Each number is 128 + 24 x the weight over its row's rms, rounded and kept within 0 to 255. Layers, rows and columns count from 0. The size above them is the row's rms in percent of the matrix's.

# layer 6 MLP down (transposed), 512x128, rms 0.0643, rows 419-443, columns 0-63
size [ 78 103  87  92  93  85 108 101 105 109  97 113 103 101  87  97 101  97 101 104 102  98  95 109 112]
[[113 141 137 112 101 114  97 101 124 134 143 102  94 111 133 138 100 111  68 106 129 118 100 138  63 122 116 149 168 191 141 145 125 137 114 100 110 117 134 137 123 136 136 143 141 184 127 146 109  73 100 108 128 135 134 152 116 109 163 172 166 151 104 139]
 [ 82 166 132 113 120 102 123 166 133 111 114 164 116 134 124 109 193 165 155 151 128 109 125 112 125 155  77 115 131 131 117  94 157 108 113 119 112 107 121 100  99 122 148 124 141 174 152 108 134 164 131 120 125 106 168 167 146 137 120 117 134 129 124 106]
 [131 145 115 140 167  87  94 113 102 125 165 130 100 145 111 161 124 130 165  91 185  90 172 145 106 144  99  86 125 111 145 137 116 158 107 131  75  99 133 172 106 109 104 100 106 130 131 146 119 149 134 106  88 103 121 119 132 130 130 172 137 173 136 112]
 [124 137 132 143 139 155 164 134 102 119 112 113 135 159 113 155 103 145 136 166 157 143 112 167 104 156 168 147 167  66 126 157 111 104 124  86 102 179 100 113  95 145  95  87 188 131 161 157 156 165 151 123 109 148 164 134  83 147 133 146 114 131 105 136]
 [107 116 149 114 146 148 112 131 154 164 141 103 110 133 169 143 157 157 152 125 170 161 122 132 147 124  67 223 133  84 122 115 137 138 157 128 141 137 120 131 164 112  98 169 123  95 118 104 141 108 109 156 129 125 156 129 132  72  86 151 103 129 112 155]
 [161 126 154 140  93  88 115 127 128 152 111 152 104 137 153  91 139 108 153 126 134 110 125 143 174 192 120 104 141 128 109 107 115 150 141 128 141 151 136 104 143 168 119 142 136 121 167 112 132 153 128 149 151 125 120 102 128 142 107 130 114 100 106 123]
 [179 118 114 145 114 112 184 129 126 100 133 128 148 133 151 184 113 118 141 163 116 140  92 102 106 137 148 134 117 153 133 138 125 118 113 149 131  89 146 153 135 115 169 149  87 170 188  99 124 118 102 115 132 108 101 111 131 163 115 101 149 109 125 117]
 [121 102  81 121  98  94 100 147 134 132 142 139 116 172 169 117 165 172  86 146 161 114 141 118 166  81 106 139 108 116  88 113 122 127 123 125 125 148 144 120 125 131 132 112 154  99 106  80 121 111 151 159 120 132 160 138 166 141 115 136 139 158 124  85]
 [130 123 108 122 147 155 159 129 170  98 159 114 125  89 137 107 151 155 124 169 128  96 140 147 108  83 135  90 120 116 156  99 109  81  89 104 137 102 133  85 131  92 163 142 159 153 149 108 122 127  99 135 121 138  89 118 119 140 193 124 120 127 146 111]
 [128 104 178 109 144 185 134 140  91 105  95 170 124  85 125 126 140 148 111 155 162 158 144 102 109 107 128 124  90 142 126 154 106 110  79 161 184 138 143 132 113 132 123 128 112 138 133  97  61 140 122 138 102 136 131 129 119 160 128 175 109 159 152 106]
 [139 174 122  80 145 130 103 132 140 128 183 101 140 165 155 159 114 127 127 117 137 136 175 145 133 129 184 147 106 135  81 122 160 141 139 114  89 173 123 151 119 147 139 117 154 137 109 116 132 131 126 131 143 112 108 139 135 142  99 121 161 132 141 115]
 [104 134 146 163  98 125 118 138 147 123 171 127 127 164 123 128 150 143 159 178 123 141 119 103 147 140 156 115  92 115 147 136 168 102 155 116 144 153 129 157 120 131  92 143 146 148 114 147  79 155 142  93 142 168  99  66 158 139 146  94  89 146 123 111]
 [ 98 149 107  95 109 155 130 163 126 166 126 126 125  84  89 106 128 121 177 134 116  64 115 134 132 146 144 123 158 112  84 105 133  80 140  96  92 133 149 126 164 105 160 127  80  82 107 134 102 103 144  99 166 110 153 100 122 135 139 123 106 160 122  82]
 [104 151 102 145 124  95 118 115  94 112 107  84 171 131 145 108 142 144  93 134 144 131 107 135  99 119  94 138 112 134 135 158 112 157  77  85 148  97 143 139 118 116 134 141  98 109 142 119 104 124 118 106  76 164 115 157 105 123 169 169 139 102  83 122]
 [120  99 140 113 134 129 146 111 142 118 139 156  66 115 152  94 167  81 167  97 153  96 149 129 130 123 138 132 154 163 144 101 115 119 155 112 156 116 172 158 116 151 159 130 117 153 104  97 137 169 172 117 118 110 119 162 158  99 103 134 130 169 156 124]
 [ 81 152  96 102 129 117 126 111 101 123 155 152 137 172 104 130 139 118 111 165 138 113 123 128 125 156 115  89 126 168 157 146 138 120  85 120 166 136 112 148 122 134 131 155 108 138 122  87 116 139 119 118 158 129 147 105 129  94 126 101 139 118 106  79]
 [167 135 191 162 131 126 151  81  94 136 116 144 110  99 102 167 149 149 160 133 144  79 153 135 123 140 149 170 145 120 132 118  71 143 113  88 145 155 120 151 117 136  93  71 151 135 155 174 124 121 150 153 143 125 123 141 127  86 136 148 140 109 140 118]
 [133 121 142 114 141 135 106 157 102 139 135 104 149 126 142 128 152 129 103  86 155 105 138 135 122 107 120 125 117 171 106 154 156 134 124  89 118 134 146  84 125  93 137 105  85 146 110 125 126 156 135 102 121 164 133 166 129 112 142 132 135 138 157  90]
 [152 163 140  96 146 144 143 159 143 127 133 171  99 115 139 115 158 138 136 157 123 121 159 131 151 119 142 167 131 143 126 151 158  92 135 124 103 141 142 117  92 173  84  97 132 169 109 131 191  89 165 121 137 112  99 111 120 153 117 137 180 116 139 152]
 [134 107 154 122 139 156 113 137 134 112 146 173 114 135 140 102 138 140 124 158 126 139 151 124  81 136 161 131 113 119 156 128 145 129 110 122 152 121 101 128 148  85 133 137 146 137 152 146 132 101 127 123 141  87 113 138 128 128 110  73 152 133 126 155]
 [166 150 122 143 115 154 155 103 127 105 101 132  87 125  70 127 128 120 110 127 142 187 131 122 112 158 135 151 119 136 114 126  79 120 157 103 114 133 108 139 130 113 116 141 107 113 156 126 154 149 123 117 101 136 116 125 103 179 155 132  93 154  83 159]
 [125 164 100 141 126 161 107 133 171 142 131 127 143 135 111  96 139 139 109 113  76 171  80 126 150 119 140 148 125 107 104 163 170 113 135 120 166 118 148 154 118  99 101 146 153 146 109 115 133 195 133 157 147 110 135 124 142 145 149 147 120 109 113 137]
 [142 104 135 138  93 127 118 149 128  97 122 128 105 156 171  73 132 147 102 133 124 176 158 139 164 160  98  96 139 155 133 102 143 141 129 122 130 153 136 134 124 131 130 132 105 124 166 130 150  84 107 135 162 134 119 126 167 130 153 121  96 126 164 128]
 [103 136 121 123 116 123 159 112 110 113 116 129  80 146 170 136 120 107 154 131 160 147 142 146 158 131 128 120 124 125 124 126  37 112 138 163 124  89 115 136 131 151 106  82 166  96 135 124 147 162 110 124 144 141 126 108 128 150 114 115 133 144 120 144]
 [152  75 157 145 183 160 129 165 156 152 143 123 119 113  84 114 113  96 102 120 160 128 130 154 169 135  99 141 151  93 147 147 122 150 177 107 125 122 159 152 130 145 145 146 121 119  99 147 152 141 119 126 148 155 120 124 102 142 113 127  98 118  88 132]]
# layer 6 MLP up, 512x128, rms 0.0642, rows 420-443, columns 0-63
size [101  97  90  91  90 101 105 107 107  97 110 111 101  93  92 101 104 101  98 102  90  98 112 114]
[[ 92 143 143 139  84 194  77 102 110 104 156 159 153 152 118 116 122  70 128 140 111 130 129 128 139 133 129 111 156 156 106  98 148 148 119 131  97 139 103 148 115 103 128 123 109 116 154 137 123 140 134 163 171 104 124 112 106 125 107 134 166  83 132  91]
 [158 124 160 101 115 147 127 128 111 130 112 151 127 160 125 177  78 194 152 137  97 134 112 171 130 109 116 136 137 112 124 103 133 133  93  98  81 118 124 124 120  96 125 114 125 141 159 123 182 121  71 126  87 136 119 144 103 126 133 140 105 129 128 140]
 [117 192 100 134 144 107 144 135 162 105 156 119 125 117 127 136 120 101 127 123 163 115 163 140 122 152 155 117 171 122 133 144 104 129 116 124 140 134 167  99  98 121 147 100 109 117 100 107 149 139 117 118  99 162 113  55 133 128  86 127 152 101 130 117]
 [145 147 117 147 121 135 153 127 151 129 151 139 170 120 139 110 119 100 190 150  84 114 150 132 166 115  87 133 144  79 130  93 174 170 127 146 153 154 124 167  82 140 108 122 136 165 181 155 121 132 126 107 124 164 145 107 147  97 161 134 170 119 105 125]
 [ 75 122  78 124 105 103 117 135  82 181 121 153  90 147 132 103 106 129 123 149 129 111 142 131 153  87 110 163 169 120 140  78 118 163 125 134 141 152 130 141 109 126 111 132 122 120 149 116 124 114 118 163 137 152 123 170 140 131 119 106  86 127  63 112]
 [113 155 156 137 127 135 154 140  87 104 153 107 144 121 117 160 111 131 157 160 111 118 133 106 139 168 147 116 138 131 120 113 158  85 134 127 112 121 118 162 102 142 154 120 120 127 121 146 112 119 141 104 125 144 131 132 118 153 175 123 154 114  92 148]
 [140 174 166 110 126 130 113 131 119 102  92 111 159 129 131 155 113 132 118 134 163 156 107 124  97 127 133 144 164 109 149 130  90 129 135 156 127 130 113 109 109 109 148 112 141 154 124 135 180 136 131 121 141 139 136 157 130 142 122 176 139 136 105 103]
 [ 96 106 117 153 132 100 146 124 105  74 164 155 118 131 159  90 126 132 131 125 145 127  96 109 110 170 156 127 152 101 128 119 136 165 125 126 103 121 114  93 104 156 123 165 124 149 149 146 110 142 118 126 204 122 178 100 135 144  87 147 106 124 158 140]
 [147 163 108  59 155 126 133 141 115 128  95 136 152 148 105 151 165 139 165 104 113 127 131 120 101  87 140 102 131  99 169 151 102 130 129 142 152 116 135 119 136 126 127  70 160 119 140 103 140 118 176 117  96 146 124 139 181 113 190  98 134 106 105 149]
 [133 142 131 141 142 118 135 104  49  94 142  91 148 134 125 130 121 139 153 150 126 113 167 125  93 128 138 121 143 104 116 120 149 160 100  89  89 165 146 187 132 123  98 139  92 144  82 150  84 108 101 167 148  94 148 126 101 140 124  87 111  96 123 137]
 [140 110 147  91 136  71 121 135 183 138 141  76 151  91 133 138 134 113 175 131 134 145 110 109 119 146 116 168 142 141 131 131 149 117 127 101 140 171 112 106 113 101 144  92 119 149 131 124 111 153 118 161 159 158 144 134 157 135 118 146 109 136 133  64]
 [118 145 138 145 155 139 167 155 113 104 151 131 128 141 130 143  85 140 129 157 111 100 187 120 108  78 137 109 126 117 150 154 107 117 134 138 159 156 107 154 115 178 124 124 145 114 125 116 130 130 123 106 106 144  84 148 120  83 117 138 168 180  89  98]
 [162 156 126 164 123 156 166 149 171 129 143 130 106 150 154 110 132  89 111 133 119  83 168 141 147 167 122 151 147 137 113 116 100 128 131 147 141 148 155 143 126  87 134 124 182  80  96 123  77 149 122  80 155 139 147 165 118 181 106 156 119 157 146 151]
 [179 140  61 137 147 135 138 124  97 123 136 133 146 117 135 134 129  88 148 152 153  76 139 132 149 112 130 134 143 134 141 136 159 136 123 108 162 124 145 146 150 157 130  98 115 108 115 133 173 130 122 165 120 134 131 129 184  97 117 108 149 145 139 160]
 [122 154 113  98 119 159 135 164 113  80 142 151 144 112 134 144  99  95 145 154 126 126 112 114  96 121 124 147 159 178 124  84 127 112 131 127  83 139 150  70 127 165 166 152 106 171  99 142 183 116 145 140 119  91 155  89 131 116 140 173 126 130 172 123]
 [113 136 123 147 153 155 154  81 130 112  89 147 132  97  89 158  83 111 165 132 118 109 154 153 109 126 120  80 136 105 155 114 104 157 134  72 123 130 155 142 144 130 141 115 150 119 129 130 134 118 132 131 147 135 102 134  89  89 129 141 114 142 147  75]
 [142 110 136 140 138 107 157 148 144 122  75 127  64  81 183 122 148  97 118 154 149 127 139 166 120 119 165 134 118 112  87 105 104 124 126 112 154 139 102 118 157 146 114  74 170 110 134 127 100 122  99 146 151 140 135 128 156 152 105 123 110  98 100 117]
 [164 147 117 129 136 104 165 109 188 110 126 131 112 117 101 107 125 129  94 151 111 145 117 170 149 138 105 136 192 127 127  92 123 156 102 115 159 137 151 104 165 103 136 141 143  85 126 124 117 114 140 146 124 130 121 123 159 141 143 124 113 137 143 167]
 [200 164  96 168 145 191 144 163 133 101 111 135 125 133 112  89  99 121 176 124 111 126 145 114  94 124 122  76 108 114 115 135 173 157 140 128 113 157 122 123 167 112 143 115  84 115 114 143 147 113 143  92 117 148 116  89 122  99 113 112 139 148 132 154]
 [148 135 129 138 170 118 119 134 155 133 141 101 104 145 151 131 116 112 169 161 202  95 144 129 122 170 127 121 190  94 121 117 154 137 147 114  96 148 134  85 157 164 127 101 145 154 127 128 159 147 146 148 110 120 120 110 102 112 145 112 164 122 165 148]
 [104 106 122 140 128 134 141 130 112 111 129 151 113 109 105 151 120 100 136 113  95 133 128 124 112 110 132 130 127 132 106 105 138  95 161 151 200 149  89 130 138 118  66 114 108  75 144  90 112 154 135 160 131 123 126 129 121 109 112 130 128 115 108 153]
 [117 106  84  93 128 131 170 151  99 136 150 132 157  99 100 113 130  84 145 130 123 133  78 122 119 130 109 109 126 120 159 124 135 137 111 150 146 127 118 191 129  92 137 172 108 117 115 113 134 155 174 134 166 157 185 138  75 162  83  87 140 103 154  84]
 [129 105 122 145  73 146 140 107  98 151 126 101 141 100 146 134 140 108 107  90 106 130  99 114 145 140  79 137 146 110 133 142 160 140 147 118 137 122 149 103 114 132 165 162 134 153 120 147  95  92 152 112 137 159 172 113 136 121 122 126  89 117 169 107]
 [100 177 105 132 113 126 135 126 143 130 119 158 172 134 122 153 118 140 133 120  93 144 121  95  89 108 153 117 114 168 123 125 125  96 130 121 139 140 117 129 141 144 182 119  82 123 128 157 135  84 147 139 108 136 140 124 113 174 105 158 132  78 111  92]]